Each number is 128 + 32 x the weight over its row's rms, rounded and kept within 0 to 255. Layers, rows and columns count from 0. Numbers have three digits each. The size before them is the row's rms in percent of the matrix's.

# v: layer 4 attention value, 192x192, rms 0.244, rows 14-63, columns 0-95
# o: layer 4 attention output (transposed), 192x192, rms 0.21, rows 14-63, columns 0-95
# q: layer 4 attention query, 192x192, rms 0.291, rows 64-82, columns 0-95
# k: layer 4 attention key, 192x192, rms 0.267, rows 64-82, columns 0-95
v14 097:199151129128109169140140088097138109156141156118139148121118110142149123140164111179127090151163117122132164070128130112088127105094211151121126094144197111093105090183108193177175193143153152070102123146097098152134136075100111129126093114139160132185158187104147133124141098000155142115
o14 114:075110074115135085124111162136110177141107153162167097165137128102172157112105065152139152094114115127145116140126139203081135174176150122183118130076110136208153217086159051107134066124109102166111146080187165111108125165116125113095153128141101128097104093151178120096138144183147114116
v15 101:092165109116103134095113079128114139068095138056155152174114092064084220117177172123130113204142153136132174108081106124158110137113187105037095143131177135122119168128123113109170174144090166200168130171062151098179147150140163140136091080107150152124101131191132196136124096140151107155
o15 120:174143138172080142123138186136110188095125158152107110132113119147147041103078099082158121100107108158121100157146105143107134127101117130163100142175127171110137092151161109153110122094194101080157116122202120128101113165095115086115158118158076110124134131075225130110173093121161138087
v16 093:136162067122111075101184125101102161120140171121090089145153130136102059127051153173104148118085200100153152100166127163143162107183174173141159099111133152098093118169142192148162142113214070110153073096069182148103108154110112108128085141150097117112154125150085149173142123143165156135
o16 111:160118161138106154165083093105082127109121113137150167092114093115152229141149127115101142134138105122103157116087096123134181126145098090139106144074144125134134141128102036185116117139010175076105149167204148132087117110144129137094164113060106142153123137115153154126096154102136149130
v17 099:115117112125059135067148070116135093113103102170081100141154153118133112107153114103142129141160111121105013179120130123167148115122147203123144134131130106078203124155175158117173115128109109124098080177125078151174131088140182104126124146100157134120130169142086091122139181094200162159
o17 122:115124154117149142136123118124130141108141107112172146050130140112133144124122111145078122164097116154229185070118157182137071058170095094136123142141144164085115129102116151067131175151100156131116192085094151129154152126124074157135123154119128135152124094129132112205073052209095101084
v18 097:072127146103176093101169109140122140120150095113189112117208100136112143103137119134140134175070104163108178168149135101132142160175140193131074130137187177082153131120162154091118101111106114118166122150142139158164110111205080135176091154079114069142139127147115160085085064116119126119
o18 114:181110155160143162172064124141121129103131152098094127127107155130146136108117110157079081093134154107147093075111101158177118129152090114119144143104067142119137122099127087187135193158145215194132114123112184167091133132077129103106173130172129142127134184111138131144171157135113142122
v19 095:174112126061195149079070067124136126139139099117098128111102148121099112092176095103079139140127097141095140124140084114214149140179106107125121116139154112116107118049134175112161126078128131164171148142123191131182083136108116116152161121140108125065134108091171137110183144171080132157
o19 123:080102143187108096149165141173109143097121096107084112121131077141141091139134143188163165202154138107163066122130119160141125115095178129132115084090101151137116137197083108159101141175184145106140168092125086175062175121123116107083098154100122106161150196166136163104118192116134100158
v20 083:063138147186143119123182194091211111142129117168140124131140138062177150145176103142128090066192142138099153149128109135101094140119108162127102109106169116109154065124102102141161136194119160165121138171164089095160101118111135115136156170140110127143133203115129146112152179090126100162
o20 108:143157154099154137083098065086116153095161175129134139128145163154069094127074150103147157145084139095144087093071144083121121118118173112125155107168116125102129141129108099107133124123153065124087100106112123175061138113151092135164097066169120107089140094111146116174145113161160141119
v21 108:113083151093184179112122138153165176171108127104083119084119086082131105108091095123091157081141109159129147160096146076111184116135145112112113138102119107161095139155143118081148042029085137126155116126130185126131160165091115114100160112118145176134096086141119135103114151122089159132
o21 128:129142078159086034158183095154130078145165129137179124139120121143074140108131121145166146228145121101076109063137095184171119101149131146152129082136136132152166151108130140188112219190136130106068122111139106140111083125170071100168158162073108102100157111103131121106146112162150078112
v22 099:174151121082092146066123167131126129155162164119112119080122000108124133147133162090164102133156086106131153145074071114129129129079147115144122153122150100120120104116155175136086212155189130140115203117074168135049132110111167146117131129137119076148121155126115137113151097146131079149
o22 119:128130175160135118167110111094104109106083136105091144148148255095085122126110104149156110178127151181162127163188122154095144172145135121124111143139106140098084190134085090118213048120137106095164119129219106119140091195160137087125138101148118094134118155139095103086135155097109159107
v23 107:123070134097176121129086154117140081133120102151148153075150073117134119181162074126103146140122115133148169184133115171142123154138168158167157115133118135101152116120098172099155135170136077120163148156138109173055139071101078122120144162117112168175123138123185168103142118105198166120
o23 128:119138135114099088142133130182113094147163137135065116108135156132129168056133157135161099136166110096126112132119136140093152172114125126105101173115167148141136130164133091165200115151139128108097158079139137088155080165158159154089087121162103111074159130133125124101139195154094088183
v24 092:126076164117154180164134107067111128142139186074133170105120133143118139138126138126111128115132167120093132183090067168123166112149118141100149172114140119097139171151052192073165137092169118103156155200122097136149157162103114170149104073104168108088124124139169142084105093126186153120
o24 108:148199131136140103106172101148127132168080125183125107133154139113122109116140139116188155171092124129120108107168119101083110192096093163138067080177142141099149123161189103165103118129136051139083114108147175114112085124119194104123148148112070167190129133093166141158162155162047081141
v25 094:125096211094108113121136113115177130181104175124125111154116097129093133162101143071116170167132151121062107184121172123149108175106174181095097141085141170149132101068147134156183114109146124142185108103124131104051144212159130154125125121079087087103134053129168158168102068115114148109
o25 106:108142136178144132151129161169086101134146113152155139099137140157148125067177099213088074130112112119108150114084124132162146112136081070063134106152145114077140178202124109124138171119125121124087126158182129101190176080144067072127130117178116104142109195112136147094190178160136159171
v26 097:137104154156098109118154125109149146071149125136131148135113111125125085113144032155102125116129158154081132147059161106119162103101160091151171140133089112193087117067132153123103144090158104149149066140111145122069159125190144129157162124219190156151197152146116126153112161100111107203
o26 116:140177045122123098121154148144123132183143154095124127148074199103112140139107154155138124145138102153150091137202105185157153156105108110097134084107143079100128200149074088104161151181101146104118213161158102093177131082117139147125118139111122134145078149123146096147166123119138124074
v27 108:101134149093105162129089107116196161145080078109078160080126140113125122124092080155117130166109072171139191104123123171113094149155152081091165166112151192169138097094090083137168093204128103131131195143056159132116117099119136093116139099101153150168091103107165101092115068202116116075
o27 137:149053131149142100156185126150125081122186134149117111195121100117081108129112151144174102113123098146095108156133102072090116122092169152133064096120128054164098133179141171124131127066182126156142081063234116129132129153136117149129094115124098091081189183128075126138125193112178152193
v28 106:129053150131123176114104102091093106143189075218076097104133163182118094083120143097112092174115127099172137138125115189182125107135123106182095152084096175116127088180143134101157097169166176130133189113128150173160157160068146145123116167169043104155122136095122141156138167098123164123
o28 133:114107174112176079142133161096164099114109084084137122073124073085123119130127088141118144121199147129133107113147109138079141148118145107125124144122162174137126114183134093088142180113166092116118075089118089109096116146161068133122175086078190154065145136167097159100154113202103102144
v29 081:090172078135145124154105154131165160152079190079075172146126123163205151049142091113186092109114069141077129164078145098130115117083118074169115140183127124167131086147123085104103169119117143115133107079116111089073128104180095185152122151154169169160155073098148084102137137143113098099
o29 106:152109164130125132152199110142147136132126096124157110145080144162062076167114176133168169155108129156162109103143110151124112165163118142005161101102066109121127137081131157155111094095151136142119111153145121103151123098081162148126085145159084144083118144135105149115130103090129105168
v30 086:136151077119206115102118115072129132121115130097123124109140077134099182170151100109158205077109090113148178149136114120142139122190134148171164107083133132103103137143131140123098126120122129153162185123113093109160151117129131134187120160096098148117096062131157142147136113122119105096
o30 109:124107102144040122109153111125112163123121159136154088131110160106128095108071182152119110176152133085128088123092136147156173106083116134113104147144096123137134111099123105209154136117133195052141096130204168227146119111160132097106146143164154091140194173095187105079182161125067163191
v31 098:101099151110116107163146074162157121142151161180133089101119170083147155126136129136098133125105129108099103092093155161122150115122152211125125124135161122174118138158146155143148119197168156090168163126110109106147138068157091085113089086132074137109101139150094146100047169081171139138
o31 116:092111144149139122130046166096102152104109079127142162125161077188163081098129121118126131127145131112116105150125103133121092117153172101182144109094070109069175094168110128119119149128101143161082121042158194118105098188077145118175140094080141091129153119105148108179192076169157108102
v32 106:100126144080138110136111148044094108162131087179142141115120082153124182101071105130055162122076097133178116117126204136080113128121132198093084075090153184119118155155161119143126120140150143131130152147151094141104110159076174131122137129121109135104088146091065111135113166170203141116
o32 126:154159134166136118135098097227176100140156138152107160137179124099148110128152141142127080092151117130122162159098081157162133135137130156163141208103148084118185153084106212149112106097125123152158108143075182115140157171170112113132161103112154104117131136133094133119132108102122170083
v33 098:076091168161113128168135115142143091157129136107149106107117091072124116118134091105143162101109167088179191178094108127136104108121154128131193127138108117096098136177113095125123126118051123175137097162129101104087156139107123123111121152154140136147198179166112122092112049148142129136
o33 114:174158054108100078054138157071130123135146127119127199151133163146084098070088152145130102141179107164067072136138141090078123137149124112135141132106130083132191116089109145117117163112190123087086162085090141150134082125108157122112143103084145129101053096143139132168100198113118087147
v34 090:147113134155071144089092133141142155128169136115145083129096104084131124153149120182126149195173138165099105178093113073141138169124066103128157070146090106076146163107144115090171106141094137150128103131166139117079122126117070183140138058078171108128130183106098167081144143133104184152
o34 100:107133159103171141136168154169111126118087113126139155105097135160100133147145149105167171135131141066148151057123143190142145120165185134152119110162184172137132108127087120144149139148145165146092166126085127128180116125175145079093148179114118140127109087159127130168137132112108018114
v35 095:107127135150073152039150120106118131107163099188160127084099105137112154059135116114112148125093138129149108087061091102128193172212121166137164190156106076136140146152068110115164117137169103147144138182142050106159106155112112126227115146097116082123128135117113112097117113057076101113
o35 118:149113110069160145153105139124148179131080158123094131140122150070175065187110169121129177104118129085080088172197130150143128118046126153151118081146083130058137115117140134119106170160045138114130070077101170172155201046186144089098111117174133170143132146091173129125181176210142055114
v36 087:134090118140148130128077100134093108133132146064112148117163117121156116237080167143130096148127102133142169125178088137147137167162131146187132115122133147097140118124224085120196126138086160053157173126159143149110140151119115129141142114108151139058099125153111092130098083196102122094
o36 111:132150204094122128133173143136163161122062069104115118116058150165104138070157114116155167142046156148146101178101154072166191049123107110121093128110129131117130097147061151132116146105176061136095106133115135168124164125091159139128146123143102126129151114094141171141141160104131122186
v37 098:134110120116149060082182122119175149116099141086155105148085168135074120125173149140166127103170202104184080114104116162148117094106144154133133118091143145155103108098123125134087136176173148103155185117084073118155167059121150153094133133203156096133140115126130167127132166134131090154
o37 118:064112086202091158106080131118181108133162155150101156155185144124197119115125138138148147156090087127156164156122108122098147187134129064109170149131139080157163141143125149112136117146118169131108103145195147103111107137165143101194105085163108133178205172100117113153111144115111135089
v38 094:126166127097127088167155119115100126121134132136086100110184082088091076107131076078114161132134124099110136088143138109146119174150136151137093112138168099094176131114123141189133109091147150175153109156095124128089114081146042102167117162143106174146070151106067089133138140103178136158
o38 115:145106122150135115070071092120109134099167132061169156126124113075137166160116152119138108158121159148155137134149086151120147117153130153168123134152105205142076104125137092046167120118145142082089140159175135113199115138154192151107130089097104113176157118153164117155112126135098132094
v39 092:105122136074211093120148065185105142113042094089150113148123106098128090121124114178158155121125171130119118110151158157127142144123099057139139169143165108110164134116097141104123141160092156108060048160164140159131143157115123129162089153121098117137121135094132092137080099154144126128
o39 126:127137132178039135098086154121119124105175135158146171120163150160132189102136121114132134092095144155128138166102125052148076148119153172139112089117142094110089120109175121164105082083093131134131193103100092073157101066102157152119109101149145176112172137206100127126112166100150119106
v40 088:117133116202176082105139145136124110088144100042105104125097128098125151102096104136173115072078147096101066081135148148099100080119152119128150089125113197165120146103133102197140142144146103100117073131161144100116150119069098125097079115112183146146092126081137175144161157165122110119
o40 116:112048151087104104097110175107147120127066109193109092114105119103138061139157177063160122110125085131155181138129125119084132166144121132112097156106110113084166119139123164057129044150148179143104124154142093096119093123178152172097118117150082135116205118141061136091076105107168117124
v41 090:145089138091088161140165091104055119200133079173069153079109111153147126104085171120133083080068165069134095079168113116120154140086119105137105143150102132091136138127098112176109088180158173146102207139101135161167092158151099097147170142128122115124146154140141100102135120123128135160
o41 109:098157167169179091076085140135125140098147190119136088164166152091150131161173080133110151144167127138082144153166108118112107081130158137194176084097174119203111116164138127091141133117103092135118118065140076141097165136141126127149100120146127114136100014156089138116154097168151154189
v42 092:145148117136115181096171127116154149097127156098141163111159180166111114200146161135151152135187143126143124163110098123141137096159105125134099083082088119137137129116115023080177164117130092090199104125149047095121086129141197124108130114154107094129107128136145153138094219114113080172
o42 111:105137158141128162195110074123098121143156127144157093107093128104167146089144155103066102181114143131139138089134163098130172160072140125114144193144151135128137134113132213161072147087119130135108143129090223193145185107103074167182143110128136143112145114085095130156161094128108128115
v43 097:176134155113170156114088122128194169157122084106093118106117196125087189115158099113080179121125173154112150136133149130142089122169170145177147114187151176101083119169155120150168102144159088099170085116131140152085163166121131155158173095092174081153074151112142192197116164090124092125
o43 119:050091120176115108111181116113079074112170124157166115130164112109147064158148115128149101139137076124161155162163114175145172129156123138145109153075123121159125197094139109112121175126078114168087126156093165096176088073138159070154095157135142165107166108103114109077121161129189088128
v44 102:119060090137141118124103126142080117100148108125115131111177164128098070157151164061174131088118196095188105141161220133153097097065096174110119126130123126167080198154157127129109123174147145153124170131147066135080128138131147114176113135156150117107092131122092139130082160110099129113
o44 118:093147130199137114143087128109141128137127118144137213152103173139117178118079140090097148113150077097101136193166030118108215139139125115173132206153147143078149053155079140110128176206108119130134127099073176092137113090087126115124171087138138110130127080105150059117140102160172143105
v45 096:128134113113114080102115125105129112037198118157121126145187134129171093113167084088143167136118103178135142161143132105106101171117107119144108093160079134108100037108206090051138108170115072094121122039126145133118162120170087221132143127148170101128136127161146068141112128102155132136
o45 112:117172144139132139172160142188130102155082113092131160137130114132097171129117147109069092153108147160150115134132131125147163102120123079081140130104097138116096179125122145149128151106102130147145155217050139102131116109079179114132078139129097166116128131083093111203104131138126095077
v46 086:146134157142124126162152120155067159185119116078133093120154115124139145155130145090089089143104155118109121078046097143137132165117103129159150154132157110118173135126144175161157141149162116123129103144104123144149096162116118153122129103109128138197160137160057142107131040128167137161
o46 101:138093120101123179133085116108175126138112161203132163094090103160105087113113094147153174171139171142117142109164130164100135085146158127103078092132158155169108117128076109134096100072103135114118186052178127087122133155175141111114063159110118103095119164128152144162182138118127146112
v47 092:122097159164149160173119115158173167121180129161147087120133066139157129195121123148183065086153151044151154074127084155102076130131132109063129167134113138181107124112157125140136140071137110097105100163090117125138144124129163100121152081064125146161063153122090113109164131180155190153
o47 110:139150134079113094058135145107097082186106155134117182109120144061085081066169120145101161158121065180060094144106145111096125143128144133153121111131120134058146127109169121148142124147114132162149141088204115147122117127150132105197148139151128056084179130165099163179077156131121102115
v48 093:117130077134132103137126144116105135092112154171139129181142161105137099118118124167120136178142140147133163089163120142106098133131116177165161135084081120065101077122132164148154158163138114113111146128161071173080123113108159096151122136217139092089138109107119113122140171049066123103
o48 113:112097128090094147158119109130173138129145146113136134134143127116134204180156127107131099063144115127169085131071124106146180132126165072082154084165094121185111173133115093063124160149115116131114095146100198073145154100117109167118118107066096113149125096118166128192142104074037101160
v49 094:129133116110118137098125130110142090112133103139139080102146128073131063087152103178088078150130196169090167111137061130143126147102122138148162177066198160112136116106129145116105146096131131079095097154097131157160107076177133137073116157188107099116070128125121119111143126093141144117
o49 111:112126078113124105135188081137119139161136121152080155145097122138154198142134131125119148063095093117189114126098122113119132178147111128123082060171115085111132137148100109066102108178078086089161191133132166072086156136072144040169141078134101165153136101108125112128121086155078111128
v50 101:072132149112074139092162097202145168098145054155167092085121088136144143095165148184136154131104123185134058049180067129137100093147109118148122129127134088099105129056136112161088093145150128160089131114164114105111120158079190101094148192128133122153133068167130075128182177113081133105
o50 119:157162085092139094147080136104098071144119169127099097153171147130158118165154111114120112075137091085147172127069202107120093084098155193135181115134094136150154094138090140063111132127106143103168085142058098129193157134148094129135124136170124091121088142109137173100111090171134143170
v51 088:132157131126141143094122178118135128105096129088140166164116153151084102111157155144152085118118113155139092119141144099147124092090123123111116168113168129184096161098102149142118183131131109052143209126137128112209095102083145163149138069154111136131124131122085140166137160105153083150
o51 107:124138103134109148153138084119167155132145097174095166131105117093149147130113154081167093178111158160151199135123113130122097164191134128179121123142144155113177144112172146093119022119113145182139136140122125099097162147094115145149143139127168118115147115116131102112133143135127085093
v52 101:096095092149107144146150092142144117220163134163142143205144106159178136097112109144132140139160119092122166145099144160137154113064176134089136163170166154160116070175130124130136126079123136169113118138147164123059104130234136102127136150168125168110083103147110087093156145165095112154
o52 126:155190159081161128138108160132121106094133120079172167069117138145112131098113107145105142087108101182114081113144091124109091148151118086142116120089088087168121161145123138163124152201126105087111121063139109127119126112108090092160138093110106100074159125183145159187095136114183168146
v53 086:106164112118184191100103135161134159157143115129045122099100130159099129152170152134093123102137146150097143142117112109094152099084109101102147105141117118094206144119165099105126089115152097102115117113117145215075102117158073089095188126071124152096106124128110125100149130113185166143
o53 105:164133167155119079173166095142099056153121121087188121147133124120119136110168142124177151184142092052164150090190154171138131126162126161187080137106145162201070135134093135126087150111093099157119132127082099057157120154105126185171121174126151175091123128142144093072117117183125136143
v54 096:157086161155158066121141144083078113157134146149098139152099101135142174168070131162182116139170137119128141150112162144171127233091105107148128109136129129170114140115087180164059131117139174068104151145148051124132071099096152162167143151135197180131151168103154136172116123076121168110
o54 113:132146135118133179118133152158170103149127098109140107117083144143118087127130121099068114130092122114129099154189106098063139048141137119127106116136114098101079139142114101148184100177137072119107167154101190144102141169169111119127084096166073134135091038144084111109119130127137114090
v55 097:107172131146084146209152107117126096191089156131111094168123106109149021135097104121153084124156125093118124172122141136131158121098150147107118128079126136110089152113102136148102120118116070152112127130154061090150072127121127102164111153119144149062140104125123114166147206068166121125
o55 113:146092117110146143079144145075154158047129141113162177145114118093107155130141117148103185094083133099163123101132111154119123152144094106101055143205155127158127166171129149110138144201152173119094139101126143095082181116102079162124161105139134048197092164156128148106095112180086196085
v56 089:138118167088175118125140142176100137162104069097138162101204139097151144126120108151144198125174139135136116120151107141150138124127170068136133060177092140055131142072129167178103123150172137130095127080181126129124167098112097110107102117124211122176143200086114122120144119120095132126
o56 109:127158064124056137156100078098142079091150180139134042163070124119115094165119117155142080095108132119112114084082106071108109094137122158160095142114188116229117130155097078118168090096119117156111127150097127114081091126139149200154164166174067136139106118182144142143099110136142122122
v57 101:125112084135100151137104138106084151099054173117132127162156224126162096199135168149103158128174146138114076137109097103148110118196154075163106085126137105122123159131086128126146127156133087116088095172086141131081070138122143146135156154153112137100147140100124106074166145106065092120
o57 115:131126164129122170143093121133119122123148132125138120112100089186068174161132123075200168067087122055163168130183178150124166154119126138125132146154180170151124102129123125113094102136116128141102158109172083154152135093136147123054113145130130135135090153161132100157074121140142187146
v58 093:139103107149080158108088093149067194161178105117109128122114122157158113173163107097123165136094187159127181144171165121124120041069134149071122126071110127121106103135135153144161136112093065043149160110100119134151137155105123154050126093160129042103097209120148116148097189125099111124
o58 106:146194137134121083167177140102173077127044168155153089157152113115105152068121072151110113120176128079134110134123082136136151099120111065162109123217109132157127172158128112138087129144135135140107128107180137120099158153137156148138163137136158184108164055129141128098118074100166156168
v59 099:060105123120099179127113110130166136123125061135056180103148054171149125129122110119096101138114107103136074138093156187131119224114098151103096090167149099172111140121149156141091094151051170186133123131118164141133171156136167107074138153045174166121137170156163139084121071148155133146
o59 111:204131131128169103153154185170062149169126168139190109145110117102081123147124123166090138108141087128083179138140079068096093075113127140114172130097148148056152084124105126110199169101186100098153137086118100121120145102135091087125106171191118081139100157110069107151143138143111174118
v60 101:146076061150121059172121117078133117095165148151133148156187114179125132133134129104169185069198108144094118125161133111136141135138128077170146062143098132142091083130125141103068142122095111107149198113181155123155120126089142170082136173171137083124114169124115149146122185139057125099
o60 117:101192162131119166097116157149091171166057137092132116099103153114141132200081161120124126144101171094189120129115108101124171149122103153109113161153147159142143162145121138128169094122152118099079106126131087124106113178120109133121100095199146165133126114149158077131140154080154116169
v61 088:094108094165140116122122117134105136152116065133106140145143134129114150114150155134121134065099088134155084123058119127144129109181107124099129077120117168117179150128038150199152129193139111137095086142183115180119099196109174155132194162131084100104133098123131110147140102119098192110
o61 103:170135148106075131139068143058151153120126152167160109114106125102153100176094155126170129105154159112073153112173117091109095140086175130140129190081121144093082113152159101087134067052128171136117097128095119115086155069122070163123117131151081154122158199154091161125140161129101081119
v62 088:110101144102110141128105148115187061076119130110194113104132084097145074106140103095108144131111104129112095143098160176145134156070120102125185084138105136132089127105188159123033119130144063116151144122112106060082172123121118093091144178098118181179106137126120095148112113124093119184
o62 113:138123074114122061145206111159094112181111085141054132121069120165113120122124162167115121135142187112128177157163154104121139126146088111092094143152142082070141139156104113096255101140129147138122143142139116164148137125154155111118103115235157053122093134159115129121116144109150157111
v63 100:179208224168181194148113153165141138187152123124130135107130067115134077130151096110105140154160098146137121133067108186114096105139079152121111162093116163135141168111087092174173114117132167108141142100086111134067165135101143106131126108095090209131086111156123152105077076143142161090
o63 117:123118105110078050159140079140065073132113123177184154110099100165101135066090116155138137145107129089099099105140174081154116124140150124150154160138129091159172100114109106114098135143154060136166074137162127120173123126164131114113190146139093094082148163115120176133168143123124152135
q64 104:103127136124180111126092169178117133132108103145146112154163130081128150159124141109083089123111088133135115146167143160133071092117206165185149114139070168122124064111160165117068132082110089145122158162137106138149099187127126166083119129135112148073132173156090125081131161092138118138
k64 104:074194106108088141173117171154186158078149117196141090141145133122159136122151113157119129156133140105078119128135099122130167102111098115102135171170163129082134167171156114120180152137191145107173077121146117117096130098134108115127131173144184152161182150159106108164148052156158146212
q65 098:113130129100084083091137174157197088191136226070067103153147126143133117048112121123150155155101138182132123154130130112135122156120165117167129159158170114094097146134068114104139158069142175097078109123116135170128151138164126074117136080164137116133138128115099112163188106120151154091
k65 096:128192123161080157151114145051139158109140149125105171072129072165135125121138071196132150137118088125140146131116131110122123153125117150130104076138086143101229112075144160136166166144138182160091082122147102125115120104139137116157110148105076079116118147105141130173124123178106065100
q66 091:106172069108140093128103141122123175146202101161109131103094156131098136151121115089090114107143145159171174172107106186134113124161153133113117113175130152152165109141105112157128094162086134118144028183148171134095126107160166124127024131115091136158103129093110163113203104157142113147
k66 088:178077152149103183143119128149118115172141176111151198136109076104108090198117144129169099098139144145093159104147138095134112129137089121145158112096189124093182184087144127111148111129103193214138172180132131129133101110175155124070128110139087116165136145092153119122137140128129139171
q67 099:127091131116151071127123114152135123153087163100087122144097129136116157066110162124084135101051083125116125173148160141109087142079121134152102075177162128164134135137166128033083109135154179107129154136185112132106152196115178161048162138114152205152177076144056119140123118116179145104
k67 102:133126106096081123134064145045205127109154076107097091165157130132203143104170115167144072151166114119157145123189164101105135194164115112095095129139086137068134111134170118062153119099165144100191130165097090135158141123132123189124095143086143139158132180165163172156176087154092090143
q68 097:130078129190164128142110106072149143150167111139145154081148096077174122126123111189087154112097119131103130080110134084085121131144115130147146102149140130174080098098140140146126089068082090132122105113160156161167131177122125099106202115194113143106151145131102140133154126185096150149
k68 106:121157112124160140154134148120140118125108130090181134097124060138111198142186124097113115123181203166109127149060132116142093038134190100140125062086105172195147093127098117186162153133133167153123094163117144118112177108154136094121152176118178131152156094149107118104167130089158139133
q69 099:132114117183123167173118086161119137085098121157112144094106120070126174093147215091131156143086141100159101148114170112146216135111172138105151123125082110127088091119126106164125133134134166108117138059083108086184152101099144205132100147135118113171106138133136150152143144087065126104
k69 103:070100168090099108144172058098075136127140133083098049162133133119125136171123108226134208123094111114176147144171083131167146079112125121172119121072116163097120129135210102187118129127124133150160134169132158189124129109125109089179139126097118110083113139139138099121136134148154176116
q70 097:119105101139104122139085159097145156073154126113149125147200151169112131124054178119133077120136139084168131077118130111109170095185153107118106138133100141069170143147128128052131135156154117173108164112110153133072083098142109133115118157180129070140117087055146129171146129185138163187
k70 096:157095124160110150091121156185160136060135138117079089139098151121109089152088132048179114069173048084118173145161091167140158095092163154159128144109105138114120110168125179134135161145121124096110134105095178128133114131143167153187135146184162144091113151076161131136181119166192091142
q71 104:103159109136117160112105107164107159095106088117121175049114140070168147157142128108139115069068089081105114186118118105105154152085126180205116090070134162133122097164123117116147174106173146126109106114142147147122100095171117109096134088129113136071125133077123169153079114142087054134
k71 111:092133174174165108103070147116149118082144105095074174146164088096161176083104120084086107138098140174136092162162121107172178100171191118095190145155080121131013109107131156089135139112132085147128141135135137131126138185113141123124142078113112105130135107122093110104112164155113142169
q72 093:131139091081089097149128132150078071135168132130130130151110155118124172133084122092152173161105095153126124070141103197123124092152209195126112124140131080177177150123102127139117132158098098101102121159135149096135135132122119092189100145171121121107090209070107140136143115122107120110
k72 097:161214135104136126138145141143148079128136115148101212104087103175080069157109106119100125098148114176172144079123123110132111167146058152131115146114150117149103163112119089099118201131146099128110168177115160085100125119144199084067099144159185108094104155133081106179109140114119103163
q73 103:119146163108128117228157122079117068149121165140083102147108122151125061080110176132111046143175130123156135097124134088133102119138129118109069148127112156096157104175094121190054133133149151093086091088132161148162131148164149146122062201158201131141117141169143135114082143107169169095
k73 103:144126134189116136157180110118132120099128092145218166118095163174164131121103095150110187087177154065143141107150188113137147151104092140155131145187162138161092135064092127105093064130092112090143196147122163128170122127060072148112099148119106091066118105165130082091181086067154117194
q74 100:079148120130125156117130118149119106098147088126146203137134072066119080165194106102132139144099125130144120174086099107086177154092131126135091114108106073104139160118120193043144154097067163117098121082175136092171174109141105136155180143088096124160145136143116164143098147139161092143
k74 104:110153090136140133119123037065135075123094076109104097149057139163144180171178101163113095092125125166114113106151164185178136134065164137159146096156151141132130142120139167135112150093165103120115124145117074124070099136106170170140184054161126114113068114115120132115087117114100132150
q75 096:138136142117140146115145123074188112138117073118118133098175158158144104138163156117165121080119188138154191134133150117109043092138092107076059131165105152114169206095086135092098087094099171124098210148123094086107192098106158097076162186107132106155138096168154108134129155141109125109
k75 106:133194137167094108154126073118144148206123144116158161146156061118165148073148125137136105114070075119147157113125143056127090107106056151156080180068177178184166094124132193169117088075134107097121110118067103130166083139082136160171098098126135143124111109093109121133134088108125138164
q76 106:111103097089092162162099119153115157146147113153124112069155159118137113132121180047148087148197145131119151169139084109109133102076151097139159178109111169209125099101114137157144074140083171094168051135151123160107137084167047129107127148135146120124153077175137080132168112145157097127
k76 120:138135099131158104132099122167153127151088122173152143132087099073215138151186161132150076110070095130136120118098123197189102074129149150197157130144089125156155174067138142169098110104202097146108115125098197170110100121126110135133130164118045116147152114093123136109156099128132119176
q77 093:159139176159150060129084144150139203131079078148154118100157109114232169100124116128058131049197131084090112144159173089146078142141149173130154168088136167094130129087129177158131099044097120138126098146104127125117196133093160157125088128144127157124132145080116153146143104120140137125
k77 104:107100105091119122064141104078092133163108142111161148159145094127121125086125083118097057100116128131093116172107145087162096135143099182134135135178137063116088077139115172148111099129168058094105035118116157152130132119123101114107125131116138131139138083116138128135100165181139160141
q78 094:087105152124137117104132123097166118112146102132108088133106131105109104134173158081070078112150086148145120155110118158142125167140109158132191164114112165143184098151205109180125123156094128141106133079172126101134107128137149115172084116108160073112152135052177101184113131103158066080
k78 097:161146172034140069141158142140059131128114140108166160115146158091117119123110088163174122144137082152212130138159176177108089097069144130139142180137163105108086160128128134153129100202149139099130096136124137079159157152162110092158131098130092112168099177078082135140085073120093171141
q79 102:079133152104145159120152177134122154192081057121110107087195155120155133078134165129098124175135124123093139092149101150135097172116119131083140127162122105161067138157101104105113164104201141164104106106105145107096139172096148098142114140189168120093089126118119122100115113091094165103
k79 111:174140144111085100102066172142101134151168122130153116090130087156151136126153080103122102132149126051147131024099170125156079127148131105153126130118110210135175126094119154174200127143059152112128168091124096135095109092177045121105147127109180192070138143105147095130145160165172145127
q80 099:130132082164169152133143069058181162144147175149184112138157147156104144134130088080123128113109127133173062043121165102131101115150147107120142138105067144165082134105236126097104120169102099136087141166090099128143101156055111147110054173095114154184152090131137186151188081115130136055
k80 109:169115144051106133145147085156071114149102118113111082148161096135125153078146149157139147179145135141131143141121122153097128165120135114128115147093157097097119087189128109140146094114209149158213157122147198153104146122076145171149067131132159101143120111131107098125096082126117118197
q81 101:161088132123122161161132062081127136187134141108164154042112099147121161110107103116147159124170069135164122107188101068130108076153139155167115128107121141141138106150117173104130132088150113098122086139123096126107169142204136111095117157113128093117169105127115119134131155100115160147
k81 109:105170146102119158179130149140163108125082133195120123157108194109159105189100122098151057079172162145121119141112095157164107132087134150157109119169106173153146110102097153114114113116106176118144109083122193109112078111077114140154109126168165167131085098064180105092157106150136151136
q82 097:143160174111095123186148171149176122172174131101103162119122139187130117085170080140062138138113176087121105180130135141127104102117062111133081119142162141105146094154128158132111109126141109091160121143107095118116164109177176103145131099105112110135155117077130156079129167144127102072
k82 101:163100171080137177119137097106113144126112108154181108139100100147170190104141077130066119125139095069136138072158139055119109183172048130096173147123142095161125151167112175105147175124103137153121150140113137095106153153123101072131148071191152125107059131137110155158137096142127157166